From a checkpoint of a small transformer trained on Wikipedia: rotary positions, untied embeddings.
Each number is 128 + 24 x the weight over its row's rms, rounded and kept within 0 to 255. Layers, rows and columns count from 0. Numbers have three digits each. The size before them is the row's rms in percent of the matrix's.

# down: layer 9 MLP down (transposed), 2368x896, rms 0.0625, rows 1766-1805, columns 0-111
# gate: layer 9 MLP gate, 2368x896, rms 0.0685, rows 1767-1806, columns 0-111
# up: layer 9 MLP up, 2368x896, rms 0.067, rows 1767-1806, columns 0-111
down1766 094:111104128088113146095144150132108155117141119153135140168122157110158125097147071112144136100119137167157172118133167162103127097102137115165138091147154139074128135149146120126140123120122149124122094106175133097082147161171140112135132129117139129106125131148143128171140120103108153092079113138150138147187102186121183135160181116145
gate1767 099:154147145127147117131167143127117120123137158120140155125105119093148113178175132140162151142143180107101116147150105060156141147071096134167139118096119112142159153168169151116126159137154134079151117154140118154154138120115107116117134149116138137104120146103165136134140138114117153137099152141118129139113118139132145142133107130158
up1767 107:132102111115177155127134156119137115114095145120103113129112092127101125133138149091118104140117122128110162149141167096130105107139119124128124110102086148130130124164087149129106081091135083191107135090124118128125095144154159163142158165137134141126105134144123109129115140115095092124107134114192121125129155159139110146125150146129
down1767 103:102140144117129152076133093155159155056090130139114116062075168070155093155116109149141099135137106111173103107121134153140143116134138102156124175136165145127120131151177137107130074116136150085127169130150116170111109121112134140123129137122155153151122119126123141106178127109144112109111181127134166143147159130151124072125105130127
gate1768 100:111093119075194103133129162126116121109139072132148167140155142173093112108068162100118092146108073124115119127134119132126127099098087116118110122121173152142139078126128133101141116105156163104125124107144141116138112162130138122162176144127136053157108104133168159106086111171157104170137092144111153133128120188128162152106127145108
up1768 101:175133092122113141147074142110129120133108126108151140162148150142133117148107104167147118132168143129128139113179105091096139144103118143135117120169130125163148162118117121064137113123128147180134135113121119115103123130113104131109130124167125120139111141094101118099130094088174078111156150165149161137095127122155098125153162168139
down1768 102:124100093117133154183150145146118087150121111163157102180114125159110138139095117120135110134121105118168132101130134134155178173088169119135133100094116112089105143137171132147167138140127145153103158131119072193135132114151079140102114126132161089178104138128113161169145157086116132148096103098093106134127125147126100153137144099105
gate1769 096:116128139136088184163131125133106150096147109156108129129155104089131155129181104166137114103099137127089088113135131107200148152097148126095140124125109145139184139150109123098138117116146146140108131148118136148126158178160118126122139121103129130121076133123104147109150128148146143098113125113136119155097136130128159147139166103148
up1769 093:126108086144138104154142104154164131110120124144122145173086127095105140104113090172144095135121143127110127168086101137108191151153098127160137100156127154178152134158140095095122135136105128157125104121132117124122126120101114142153159098102108138138131147115118112101117112089120115131119080122091106108120104150095113116139151072136
down1769 092:137118115120063151172127125110111136152171141121137116157075151087127150132163117147114060151129138113143135121163103106153149123114131126136149096130157126157122129130085151138171161123118075113105125133168150131170103136124115137134081153118170122119109133126121161150086123154133120090131106137098148094133107102113160131126145120170
gate1770 104:132143138131073122159146107109126173146123140122096120144113133128111105166164152122109072080158179089150135108143130119134089106151115106168147171162091089102110177107105103155116125095115132116112139122090132168101155139159145148144120136141163116144130098153160114165129168161100141115136118130146073131125113140114145142126078120128
up1770 111:103101124160142096160159128154112137104159104105096115145102139135117100170097135101157096124083132175093122128197109118127125128109120101172131133143115122178085125082137128126130162083089116138129154127134097111109109111138121141126154128149117143160171090098102131107173127141113134125171154104115134158145080132143130070108140096110
down1770 106:108183130176112102139078151099158145140159100115107146118118109146091117176115139100163091110086136174104138151125111129131151124130160123145150100158152132128101139132145102106094108119112154106112094066162143067184135105085183119111118164127144123146140090125129104178141136126133123127100156127161112113127120134151129071134126125152
gate1771 095:142137090090131089110110106143138159104110175113117142155131143112134138100132124127127085148099101111143100193121109140111127162117128141115182100106140142153143123112107125129116145132174134134112150088172141119149148104184122119140099106130126132156174106186156114188138160134137106130124141156110095159135116143109092108114135125142
up1771 094:138126113101136141136142137076113153159097112094107160152129119169149124148126169104126137162148108166138163102123126163143144168132122147145138129139154179104135105128155097130131122150118128141154087166128121148099134166135109112142136127119122106127147170117121152119131117158114119122155180114115166130121125137115123156116103093110
down1771 098:125141180221091142094096164122156101116166136161121112123129098133108122122103121108145164120127119138151154102141135131119109189133115141110146134142145119094138147126167111134114136128123091166156123120098149130110121111106154122113120123160168117097152121122125108124141106071142111086082148114096111099123146118119117124198141123153
gate1772 105:095179151092084117149156139149066146126166066143121163100105134129146160117097116125043137174109131108133164175165104123123119109113132117162109126156117124137098158100111113113138137110090127129145115148105165128133094065144132117116100089106122153114131177143153146100106127093131132150103157128127126131087114137140152147146145108114
up1772 106:143129130136131173134123163115136131135112162096106114140141147122124108183120130125164124160168121109142129148077144157178114096119136128168129157133143152117142102150139139137088146076151127159156121121117140108147128119126148159103143148114147148159116149086166114120134110107128162129150146164104115151153132138130152134162140085137
down1772 101:148118149162110144119137124115103138118147151147115094091123171114138148156100119067156109133124149135125140146125115111112106147134157153103139175135152155155145147184116100139147092133070104128141142138075118144143131127163096126170100178131127095154137107070145144134140140130106113160135162131113125094136118129174125067142099126113
gate1773 104:129152070145112153102089141134141118160154113129119131141099108101111147140111159124100122112100110098117152141166152128141128177140126124138129153147125104125105093129112140130164106146128119128177160145123126130096130134095131118119115144087153086161139110139155121097135136146102096160153119103142117096178141074122116113121133140101
up1773 097:120139095136145128158113103111097125100110118132128121114132114119127155136137133174082115061107097126123104119181107122124121105152127121154099134145133140226183146100089163159135171113117181127129127088105145108116107175098054096152088167150118124146161105175149135130144127168096141110133104127108081105163134139050077106136092130081
down1773 105:133110103182149103123125146180131104153111152140102128139130134117137118146118132125129097155106187157123124124118123141131116102089102132113141109176137147124117105159162143094091124176133167104102171152125088151116153143154121085145134134126097098120160128091093139109098128168126140119137173154128111109103131116127132065115155115151
gate1774 104:135113132105116101076093146110074116136156151088154099118128082125120147179142135108132122117146104154149083115133115128144103099130155159141090103161161115158157095186135149115114114131158143143114121172109148132144101150179094084136167137115089099126130131141120097129099091175081080139107098111130081142134089100137108093113130114138
up1774 100:118169081114131139098107116118107088128085170132120103142146173139114129149113146130124142164148110127104132109116161103121077123134094086137144119165179125164146099165137140116122113158150141110102157073100130153151117113189099086115228122131094111126119133125133164091124121117141060128105115130141122108128142146164131107107184111163
down1774 106:148124105138154091148125095121104122123147140138135130132101140118095129124176178093125116125166128106125096183108138141146094104136145120129117130159124104173152143141076117125099129140120134117118114179143134114145105093117115147142138118091144103125107124162101128117151160163136102155139170112125147114124114147081106148122138126151
gate1775 107:159114132147124105135142134109097099168123191131117087127150168128098087119155154179124155109129133112120158124152123147148118115121097164089151116124111125175106148107117120123128125127152154117124154143123068129138151159155108159091123125133138130098092138111146057149145146112110127106106050119164096120083112121114156106144069099150
up1775 099:116144152097148129129162121152155147118141114087144164158148133122101163176088126128141129139156147170120189142151146149116137079155116101155149180154130106124140124078147089135104135104122113124120117100159109128145089159122129160127139143114105159141149124107078159161137128084136172153130144157115101133141138091123098114127163128143
down1775 109:118126162140122084095152102156141134133110152123131122130158126150144122166138143149168132133121116149168167125131185141155191140125168100156127120110101122132108161118118140137135137131114099113120136102189123161180119139113154118121125118148124138118132132162096187133109119074147116140118145133108099133113112103120149109127124108096
gate1776 094:131122157079161120133132134135125156089145124164135149098179103122163156122125108153144095113171130152134110129101114134144095114156107151102094104155150124171149124134118117121093120172165145124135107129133148129124135102107101157122133130118085107136136152103102172157141130116169159158095137119103150139185073110052129116075114148075
up1776 094:134113134154158141132123168093152141161134156106144114094086134138096191129152155107142147173092157121100133167142106114169175125116126102136114119115132123116150124134139106089133111135149080095120129116124110158159129107137129097132171108119111133106120099129137121149118094163082161134142126160141190083158176137168116140136131119132
down1776 096:114116126143117147117125140156134145161137152145103103129113127118128106090119117152133169118067154143103168135119159124124141121132147159068153078144101081190111143095115129112129119183056151129134140153153128144146079145127103121116147137183127123152144154141147125175118121121145155118118151126130175117149146073174163097152152156138
gate1777 100:109117136127127124065117099150149113149101146132101140070138122118131132109083163121127151147160093107157131128091125093104110152103118114161129112186132149124087150121145120143121112128104125146118188146135111137084153156116169127117127096138065115130127149134118109110127166096112150162141133150109139082111127110091120130115082123134
up1777 099:122106106124150145103135131150167143148149115153144124123121174153112102150122105137163160131073101159139155120125134149120145145088096145130132134095126122139080127115093104084125110120123152108131100135116093119115138074164082203085133164153103126117153162160124124115149157151149141169126132112136115181126118105162108113138078161116
down1777 103:155123136123146119110121102119133121112139119110166090167161119099117148136104167113136132088120125134115126099147138154157167118126187142121119124079141137135076130116123132150161148113166109104115077141096137142182166082124135104104137147142129132135134116120095168133183102108109140123106117129124120147086060108103192121136099128092
gate1778 100:113125106123144160144103138123119138150134096126099126089149155139163106130141138133170141100114145174106139145135179135140131132173138147144116120111148095096124121086109145147117106151125125117154125115113133130115120127138116107124116130164129089119122124151128149153151128087168119160146129110146176142172175129107160139088175103138
up1778 099:137140121153122150118145123110149079104137098147147116122154147106100079145109118126121115125132087161126147151139141157139150160127142144139099106146105126169131130105114119164146158109126142092128108186127137160095164132171171111117114143122143136124138077151128115143138164107184148114151143092168075163126120156152144146151102146120
down1778 097:107165145131106134143127137105126059108117158127148127189096102137166111060091123133131125148131136151135146179129154118113127104141122142118176127134123123109095124096107092111167115181107143090113093109119108173132136124137128148103091093092137126182109095139139119098107098173118122141115122126110124115156116123127154145160138150118
gate1779 101:139065194170149118134158137092128149137141143146110130153152110083124136155112141125136129111114129100157153141087093081153142118114122158085142122086142131150144131119188152160097116140123144175138136158078085105196105115177152113173132114172096101072102144105122171151128133100158121131109152129150113113139126150149135115140117113132
up1779 102:169097137080142159122113189112136115128106128108120109121181171127108128128109127149159125182106147100111161165139109097091113163169102134108148090098135124107122124116118095108093134114105142134135111142128128104122138126139095112136118166114095122101171061087174134152124107139132118142098129138146086115161077078158110140139100132099
down1779 101:085129145113121126151099135130140087103116118102100096145110151134143109156117130150139091139099101136120107141125119093134097140118157095106151144123084113077131119175134128127076123129138141117101130152129120138122140146123128117119118155156166108115113139123154133103141182131146166150093107136109125106125154119149135110039131136099
gate1780 094:119100179093085106143131152144134138111120152148113181135134139123149089120113165149120110130155129095163085134116142131102136135092131125174163167114145104127142118152132099140147137116112108125131134156110133115077126108117171126130156121163091166150139095106144135127186138120120146180093102126131125160133108134153127145119092118119
up1780 096:128126112130144148146139143102117155099130105112054122105135093161117112105086105143141192066147153108145114118105117080161140101135100100130122127157174116126113149081146092151135113122156129119098148114132158063108089127122104139110139147074143087139175134149121123143137124142118141092106116120108146135162147142170112074126133137146
down1780 101:152111148111111131116106161135152127087124166079179127121103086117133151139122115128123125143122114127110080123123118130172143124169150096153111105143135098137088159135130149116191133205149129139117107145112081184132142106119101108127136123132108139082149155119115142112148127119120082112136156118109113162105126131118145123129171070088
gate1781 096:139154115110157160121145122137136145129113122084148131081153150109154128114158132115123134139116105186139125119158122179119142134092136154094106144153182130195180114132131124130118132123123089133163118139129091116207139112100138128144135086106101142133108133165103097111133141130119137157130164141108131108133134113154137139120057106155
up1781 097:115124130113132166097140160139120108136100106105097131158124152179133138125105123045113176154137113111138127134146122106139156127098113146120162134162135125103076108113109137123159132122115130124116086130083118162147136144116093126108125083119128095088143124134137161122108129163172136142115099134125121121123171156124160156119129138111
down1781 096:092118123150069116124151105130119103151144149170121137142136157172137099075132108159117102179142178152131148158130153154128134114127122170112111138159148104158138095121107123126178119118127159124154109131132171109131135106164135101128104082115126089142119098102146130110119090125131147109165145136099137125089101098126123111113103117105
gate1782 089:100136151107107143099144147125110136159119187124150173133114126139091151125159093154148156109124118171133139151078091138130142124130120134166095110170146127141171119114127105113109084126140164115132147156111109089164153063127150164121173145126142133140120124112096178086103126147083135116123130168136141132147132135120110124133099108139
up1782 098:128124146145132132171161076140185121150107157135131158115131143117131097139096175124121111066124131106087163163129154139130150132122101093160133106136143102119092105153115134121090121154155138137133142142144136115122142122093120107144103136098129128137159145161103095142166161105115126170173118136139113101149158121150153121160152157127
down1782 090:099152117125089130124105103164152139106142117137094106124132150134164141157137124126137169133123141114129144151119124120152151114108101097133095155146163115112120142129155155119117112133190110140117169147125117141125141111077112136100141075137154116138095105149143116138159109136166104154103127165112149125096108120113147155173119123141
gate1783 106:136134147092166101112118099109141153139127115165164143130145125156112141098108118123116130127204112117120169116181148092141172137127158115121112138131133118149111136134155105122112124112122137127143131082138156109147156171119145112120153098139142146091094151104140118071145135118143100127101147157143129135123140180141124102145147137161
up1783 108:120115120132158084115148137104147140186163119111107148171131122090047139157113176166123128059159150094147145127121114121149161119102132112157140166148159131145142151134172093088172141140165125119171170106146159158122148143109145147098136108100141126131131115166133118154088097084152145165111138079093099170099106155158115118135111126144
down1783 106:112124126126116095132138097109095102135150109134112114156125109143100141100111131156122161101110116118166179123130160130116151161118161124157100166126107147079063178103093116104127111165119139100133130097143134148144103122145127103123162141135110135109106135199132158186134120149155161100158154119137085136084150137086115082131114100128
gate1784 093:134096147125112118079175145129126126186132137134183145123110115119140115137149141147168101112180111125105142101153154126137145155144125137165147099098130129157070122156098119140132124105113171139110116127105117145115103079169107082128151137138071106145131098127139124130155122093119148143116163110162109106137143139142061147161128143107
up1784 098:059105148157133168172148158150134127124060149111114137171113144139054146128144132133121145105125119118107150151125142129185120128134080127099123155105124142154057072136113144101124167134134101141131150142146092100156153143148129109133101130114120111142130127124060130154102115109140143136120098167143088121123137146172164107186100119133
down1784 103:182133154115147164129114099086137120131161175139146111128129089141131079138092121143119100106122154128127091141115167139076147153180110158142122128161128106144134163133134130121124125113135150116106144083099174101141144115137089141134133123119140132092111117145150091164172142176121090125100151179138107117138111104145121107132140096124
gate1785 096:110109142146137128152155137139051135151136137128140121105102131122150107109143172127148158109104145139077154152159070148176114105133106106142105151093126136129145108142066112144131126102127134157142101094160157116134156127151161143123107153120114124112097121118103115126127147093106127141167161143127155102125147122129089078121138126125
up1785 095:143129078117179154079145121127125157118151104144120142156127142134107115126110147086126101107123172130153153126147109130085065147129137123150144115153141155141120171119160145093186120165101136162174164147174085119134148122119121126150130138161111168150145164116152159147067172146131123138036159123145119092128125119088114148098149151161
down1785 097:104091132108170109126104059123105125140145152147129178109119136152164120146166164135138119135133128129120155134130087150120081099141126126120080145097136159138097125150138099114133136153109154121118130121102134131114204110104165114156142080121149180140155133129127145150112085131114141139115065112107098131157115147068150123110122118108
gate1786 102:112094163173115111134071116124132130105092103108126151133127115119137112148160122137153095136154114127108136167110144113106124121101128090106150137159141108108122103128163126141113125105157069117133127093118138162096111119130138092133142155136150151141124135156149139129142121135071108143110102145119132128136136141152111159149103121106
up1786 103:141148111128104124117159141175132155176164121139137118129139118123149125109146145150095161105114152106128150109140112148100099115122136126143151124135087126129138092118139138106116126159113134103164085188129157095162131157155098194137125129114134125116140120099158172093143093103135154128132190119157143138128140119146105136117121147133
down1786 098:127118125119141143151092156088137122108153144111172099137125139131149092138116114137138141114103113102133111153113116083164137118118127121138100144144133126113093169114143124119134113112119125097102167091100173141151132132125152099120125121099100142154087102099172131111138096100143127130113067137103155124105117140163129169144130174126
gate1787 101:147112203123126126155126134164144109082111111151118151137127145126060116134091139161090142164169092134107177143116075105144117119128117153087112152135141154133122102130078100084111160158130089146124128135142129126145145127122125139150158118119079107147112130121129141145077145118137116086146131177136177132139107132130153133119139126112
up1787 099:081122126150095130134149105091095124109104091105149114163125102122104109124108185128122120111097130150139116123162163115171137170100127109124090127124102122105130146098127093108116146136125141110131162140133117134177131131108119112136131089144126135151115176156118127140129104092133142102127106137095103075107143146133097166155100123136
down1787 098:147156142111122155110112129122117089140121136108122133085118131136141131102073114112151144175146154136073139109100110113106117084120132152112132124148118097127116137116142173105129113096127120151107158163138156133118123114078110100114132112106187121134139134153149166104074176090154162143139134097140092159153131130116122151148154153101
gate1788 100:134089117141092150101128158126133094116075140159163061146140159133162178104168147130089120128092135101144129103139144142144110087119133145114151124080135105169135132112104133154122131130184073128148118131129127127116132090129133135116111114131126149112119106156145161127161143124098139137147087113089135119144120132129147114150152119129
up1788 100:130121086130144137148118113124110151135125097087143115143174127136111177109110122158122118074137147107111124132136135153149092108132121157111155106113170133132149126128135141095140146166101137138108103128146166150136157098125108138111122075154132172113136113171130213110152117093132118132130113111154096131119075132093169143117061115175
down1788 099:124144111123101150113155113121119122133133113087141118117078126134132135119135114121114144128123121116121106084129159161162126110124175133113133112097117141142126119093107109125140133173127106126160141153135138166115163158119124154107134134106135162140137153123136136115113132151150125128150118138126128117095094171120129141146109133169
gate1789 111:088150147093119104101114096146101137124137121103152116117135113112102094122130162122138156118086148123158127116111083141137123132111167155160106114111104139152132116117087124126144088096153155130092136137166146107137117138131151146109159156146175090124079154127182108115119118123108131189111153159127134103139153140180105103149111107144
up1789 110:114122122141106125178139151151133095110118103138103143136124128110098112113164103098115086124179123108135115145119150149133131108127120123121183133155100114060157168086130106135090132109104148118149140136095148126146127081135152140095150107128098151117150120113097132179125140132151112123107081123132110147124156094116066105156127115115
down1789 114:126131121096147100115123090128131139112132130113075128111149138129148132154168178103115169094130109160152135143107130139198116134170103156108170128139129129154115096137105154074177140148133111100121109165137106146142115145127138076158136171095120112106082123081131150100126142151142131094170102138145161109118120110084143142112127153085
gate1790 091:118136124148099121160120140086092125129140098077167080104146170114132122123116106149159077089088137098118134130152138131115108145086146129176111150149140134153088140115110131112113088106125121105138102120140167179113119096082137095138148136140128169129136082126132132118160134107174130119135132149130117142134095117129152107154160106151
up1790 091:117087101100143133141141127105167140152109126078102152141098108119116121105159164173132106143130132108117105133123135152123132195157176105134136117144102089129121147109138139078135150133129167089098149140121121141106120144143186098095154168085148138121094135121107123128093089123098151135143135101094109085147116141112124104118139152068
down1790 092:140116136126158093131130097105151154125128074141134110094119115160144155185088137095133120167150116114113154142131104122115124078091140123096123130159108147102129106143186148123148154101121106138101093119124129085125144151125119134142119119119126125145154113126117141128073133125113099136112173114179116102172104135121108111129147129132
gate1791 102:151142142128164142169138099120108117139142120129109174115128112116115138128066151113151099136110132145106160105134092122110106136130130095078120139143122166134135107145136158131118137119170106114143141115143119101132121077107160153127176092081138121112088115151114103112106111150093104129106112098094112163059124121127099085126153095109
up1791 105:175159116137151145128147081115119099112104126161123086164122133130153133132149131115112128106116140144144155089108149111129097150116137158130114132137148172101141157159131137160147156151084149156157114129167117091170100159107129111118150116128119143104140161123118123113140125121077109094127126126154120133072128097137122109069147140117
down1791 103:121132149165072139140113115077122129116130160144132108104085114159091130132163127119170149111120139147152131108132113124136120092141159116092131112133148161136089140109144123130148143118150122134173124123184137154096144111156119120169143153136107128109096166135118125100129118124147118131109108131062100138079208104063101151133109094129
gate1792 098:139133117111134141101089102155111127120147164147100141136103103145115120142154127142111133127102103125123096120091117159117152140161105109132134122139119126123108099101124110134130116130130124103153139124129114116132156168098178105091163109128148117127125151149131118138128151137122133135150107099125164189128181142088101115127109156133
up1792 100:102139158121143132123128171118153119117134131125134161095172132111127133125113137147163135077122148144127200111154116173168117153094162130129126129119137124157123168128119137164117087132116135121102127124119091102140133097152088089182117137106112058149139119101138140148140101125098159133136102144165129074098088120166113116104146136131
down1792 102:087156122160151163078118152138100149116120145094107145078143147134059133134120122135119181113119170110074158103147127107144095113096117134117138131139164137165133161134133148104120109146129093094134136131151114142142106084127172135118116118125151131110157121160133167112141122104106127103144142112095116113128140086138104086124068176119
gate1793 097:117127132146118116125135114128113106126161099147061127110124172143102072143139101129145112129155148156100105115125129153148134163111160158092154132115155136106131154137099104159072109172096188120112138123142147098096130190126084122146046137133127122150138152164138124146153139117132116130167166119113139096145123101153114137101131144126
up1793 106:112115134128095137141118099100117141181102139123123173130090131166108120139101156140136107114141092142122126146129125116094151132121090140162156105113050089113152148147108157155145118136131143131109123129085103145168188164104154130139072110137111127095123146143144104130140120163138163103127129059134134099160142114101159113054083167107
down1793 105:086127093168108113101077144135198123126159121130128139130146119098124127133164144154108110114126114115141131114136156142127173154131084119098125131129168123144114159119111115103115154144113151142156113156173093148132132114116078131121115126109162105148116107136125103083103115135103104120167141154148159118153116095172151157172122134152
gate1794 099:078116152140139128092080121127128127143126127125135131111097122136077147124140068139177136128140124099125161062133110128158114088138091125110126153116112129146138179102118129111125113124106120136156143117100108163135152156180167111175136135145116109140123144130115161145117146130121125110057102145138193136144144145128137133174127138118
up1794 098:121125151105170119120110173117077120107123104141093141133134155099143112158092138161128138132085125117133088121141133128156149140153127132130139107121137085085115117128113177172173093112123093153144101134126124158097118148141139127165182149116138128140121151085140129124111127156153130125093110139139132128109136151086102091094141110129
down1794 094:173102146134073120121083141143132129028151095148094141100167143109113152142161131133131134099147130107159098150129083105081142127127091144071101122139103090128151132169128116110067111123119109113112090137138129126107135119155115096094165157137159127164106128099126088154131089130132133164128136100136122121145135095142148108152152148116
gate1795 102:102136116101130129134109140130162142109132107120135113188122110106079126128147131118147144099112116126117109151113152088157140143109135147127130133135085085110149162134122120139122144128100157140132133160144115122093140138177110133130142098159128134141108152132153130134128107127110153116142080152080157106170138140133078138100137069169
up1795 099:144136126131127147116097129171148155155117095110112117118115126151138158116150136155138143130141124119131127185124105130095108165123101122091123167131149149121121120107090139080121133153174129104165163119082153146115123123117095114129129187160131136173138121096170183160169135125137170153162082148128123125119122133115100129149141122139
down1795 100:126094075106139147141191149135120078134142136113131103105113119147113131162152116131131105104136102161126153095130132119142132106077144109149091132143149132081100137123162086117160137106128141100147134092160147136134141135151136126115132149088129097133127122172138126134108094150149141153163102141131118093139151121138120143168122146125
gate1796 109:044121132123110141178120115130181142159089132118113135102073148102109129137157153095147139155135083134108166138148111153141130157090129100118133138152145082154157144145146105141109143134152093125116098083134086106108153129096143113134108134131154180178129155105159090128110129124079129129136108171139076137141115156107103136130136136151
up1796 107:166140149127147138135112122063099115107107105137153120137105147147156127129090175118153128139107137169080064171176137105125128139122122137126153093115130151122091136135100128139101087128108126141131143149166139129128131151088128098086097110108105150133109085145128136133136122099117132140125134179138144109102141160136154116145149139133
down1796 102:161120138125113133088111118115098145145148118140158139122171152115160161128131083164089112158162104148132118119136106142137081106139151103151154130110158134049142139150135130121137132099101160061133183128106141140110153128096135094122092107132101152069144103176109145104111126094152126118113123153183129141142160181125129107118108124156
gate1797 092:114115123148129118108171122129127088171150119133147166061147144171142167136147130100093111080139137160145108091147155121119099130111128164134167100139148116153094146129125103151146128086127128118134112114135120138122139135142157139106115073115144087155117125137157123097125110096115092104129124153111109125099104085124112138093164106129
up1797 099:114103109150135149133127127164121118149141143114116108110131227151084148118155110140118167129152113106128105126135102199132131098110126168116131128116126147153146157147117090136171109135068105132124151119152099141135097155108092108129122167070102144208084141117112150137157133141115106128106110138134161091094105140115079112192104110159
down1797 101:135142129115133105083143134127141143137106131156117129112122098125127124129086137161149123143141134125133148107147166096133134114116101114094118125122129177080107112148104131152113173113128129135132119106104092148143141124117085112108118167154124109175139129131168092095088125148151090122145106128142088133093135144090097116118130161172
gate1798 104:124149100128141161132127126109116136166126118169162136157106087139159132123177133159128162131076165144110147116172122133140125103132096115134152124106187109114150128106135137128089155087085125171164096117101180156146127184156151117160123162114136102127123150145053156124143125148141123134166128114123135130146076147094123128173106143130
up1798 105:119106112096119101140134131141157122153108134158140112102094120167089108140140149153124112132193138130159096126122141143121143123137103087135179120146159105140129106123092176123143115142086152115146113136156169121138146123128130115121119129088124138135119174162131111153142128168103147136130100120122163102147109130121152160119114130148
down1798 106:162112169099155151120088137129142119113126117128114132119148114126111161097136114134163104088134095133141111145105145138100099108103125159119113143095078074137087137127135103087122124076151114124138113111148141151132137110104138150095088140104123158139119113154106085113119128107120137118133105126165136167162120127076102105132104148122
gate1799 107:112115089103129096158103119056157103115140124130120096175112120108145109122131154161131131129146119148138110141126140147139150135140121124118124158144124121095161110095100151136102138135128160084111154127138101106116177090177137088126141149127154157129106126175067134095087151098143117107141111154134096129147138115162127109113114125104
up1799 108:129132131119111143093108111127118106149134151101171134143162112102113116127109142151125170107134168107114139150112109094149168132104125158126144149150113148103117110157128119157123140132178131161153138137146132144125132113119119116085136126132145159108162159110115169104159139171142105142104124089138169168107061120110151158116134094118
down1799 107:106117138113161157109097137064104076149109178133152119130129115131063135109112119123104103128097096123147110129149132162116120117127095111172140108149123134100144154079142174128148132127120101169122101111117112093089114142112141121110151120157146111121131126122143108147127188146135126143123135109114137164137119102164113150105170092148
gate1800 099:134114123149148156130122145155116123122131158166130089147127141080129133103152127138105164151094117117133108129144151088112129103139127134108158132101123132140145099158146190133098064127135105118140118104141136139108139127085102129121132157114094136119137138112201112108126160146172118155119150165133124103111105117121132155139097132146
up1800 106:163165098098113158128122121156122125150122114152162148090159151111143129111129117136059152100137081183119048144140132139116125129110126131109131122128113147119121100109109159146154176124110064149115096124107102139117165129127151099114132094110128103118189119122125136090148122109120136141122127090074095157155168110124141132156122113164
down1800 102:135134082119123141120152117115096120134166110169158147107087168117128184146118113101132120076142102155108108115149141147182124103103157101135119133128123189124115130151106146156116123096126120117135122158100091117152110090116165141152193089115130131163114153144166124138149175111112135126117090150145137083122118091104075115145142141120
gate1801 106:124139138137174159072149095099111099131112106143107090116152114130100139143094158120132097110166090138129118118093107125137106104147128111113129116120147133124102151117108159162125123134158125115155158105100125095134136118135152121108125088143052135096131153133106157116108136125121172110163175156166141124146116128114087097134084123148
up1801 103:117128114162154125113132110105101103096120107122155122077133152126113139147112144103118148100084156115136116134101152140109083095174145152132155146145160101133114154134101136144121116085113132164139167156108124111113089065130125119121100129155090130125115140158117104138083151069163139124121177132164146127130088097133054127099092144156
down1801 103:160146135122143123131108194106166094118142100143159150091122134061104133092084125099098115104141135124146136095109110145154112144201145147077130059107125134136097141128159115139113125143122116129119125117075111093152143116097146178100176090135136152097138136138104139079181126139102127113138152119145156139117148099109146150119107149094
gate1802 098:139138125123175113134130085145150121113125148112121127156120160137142130157101095118130123142111118115130174131099107142145123094135137133125131147165145134167122156147140119140153129111138140125126131130138111117183163127161109126134152098127121128123102107152153099139086135118144110114178116105116116095120109085149128128172131112108
up1802 098:145130133133121123138097052113114165103176132129116130107126174112125157126140107117144160143131105125133132127123126160122107141122197141091121104135130091112153114132138131092172157099120084152152129143105151156124115136088112159171125162133109132101126159130118107146164130120163154139138144161124123143132099151128088111132160101148
down1802 099:157107139140125111086102154074135110128158117114092131064132123170135166136165133129143132148121152102180120122151149117147104093136098118127092091167133106167105100170120127140132131097151167130133099167103136102112132130133115094106156115139136104135108149119126139145113124131187152139103124144139130120141134135150148127125117161096
gate1803 106:152160167134086134125083099111106156134079146135108109118135132142117103125137139101105184105198158103084140092144137169120094130111137143149165104098097137139140128118155112105124106119127161104104156163121119148139131114107109114132140155112110074100144113114136127136130157163130112104111131123130142154108126151149117134201175129098
up1803 104:161104109133140124139147117113178129125090127082113162123143123118112138131117106144181111146087136108133090148105088136172121145106124108131089135129117132174121166139125148143133141105077149101129095144128134095129151138113146140127107116153123150171149107087151107094134087116167116108166139124140151118135154129155156162110124098095
down1803 092:128131156135112150167107158151177171116118135147065117145111129175136131120138125138115164130121149100052151136089143113139161084099145146132176153107150135105185107088169119137149153091137131092149111150125130151129117118181126083150152141125148123124102164142122103058129142157111138135112139095105121176138105174154088101117132128146
gate1804 142:159165113144100131144127137146124147138101115127145152140139148144120125108101151072126114115092140161101110129119098143158109071155134129156132109140121097099112105089148154112102108146098183120160131130123133051081168094121136112131156101144132138145133102158162123101116126085090122099097139136149149158107127128145133149108149171137
up1804 126:077141136126112128110114129072148140132155092108104114118168141101109160106083115150107114106121079087139137168137137128152086130157146114101108138103132147159153082129082128165168111148128129125159152062121151155159121105153124165128194138092121133151122137125123095152170163159125102166115097117141104114133092152139125143128113074143
down1804 120:144142157126123138159133115157106124118110136153136154149112124136143138153131151089110105094118161144100090117091076131109110099126150153132127126155106099098120125122153117102107132169107159123131126190143148065127113140149155145146136095125097133121093121152150140139139136114128129098123150136146124143109159112107128126109124132131
gate1805 096:164144120138116102137110090149136127120158146166158119123107124165124151143107166137130130113148097111092149100147146089135156099102102138132137098113125128159129097128123115122112136091119151157117147115127143114154122107115150134106133131134111142125171130141139046061174134152133105141153148129087125156102142141132158075116125115115
up1805 099:117116152121197128139122171100129095111159151125159115129145141137103106144109135144143154095179089106117112123141177113148134133154155140123153095152114157114148158116122085130116097100119068126148104066136103112122110083150134127132130121143126117099137146165125128142104136141086124136154123113136169136120103139133131132110139108119
down1805 091:131105111159103129144122141115128150110156165122106120133108157169099083100129136150141130148103124082100146167137108175128127141096088163152171099079182152148138147119129123143116138134101103135119120093118109079122140176107130178116106120123163118100107171131104152126114164142167120139089124127122144186132130111139138141122084134123
gate1806 097:131121136168142131109122124118149142129124126126128082106153153095147125103143140103128155152091174134133140149138143063118114117116156130156147160143149128115117134137115108104127167081120110090085149132135134134118131150176136122133122128152156092157114082114115198123134113100117164112145163144115147127145128104141154076087104098101
up1806 089:117120101121137109122111127102129165106129140115150134081097125091113130141125127130140131092121135100123144152137137085130140074129117100154111153121139072146087156110103153161119103147112121130109134144125081139088133127107115137104188122164100121159162124137099154173118090096124103155143153112133137096135090159167129147143099124084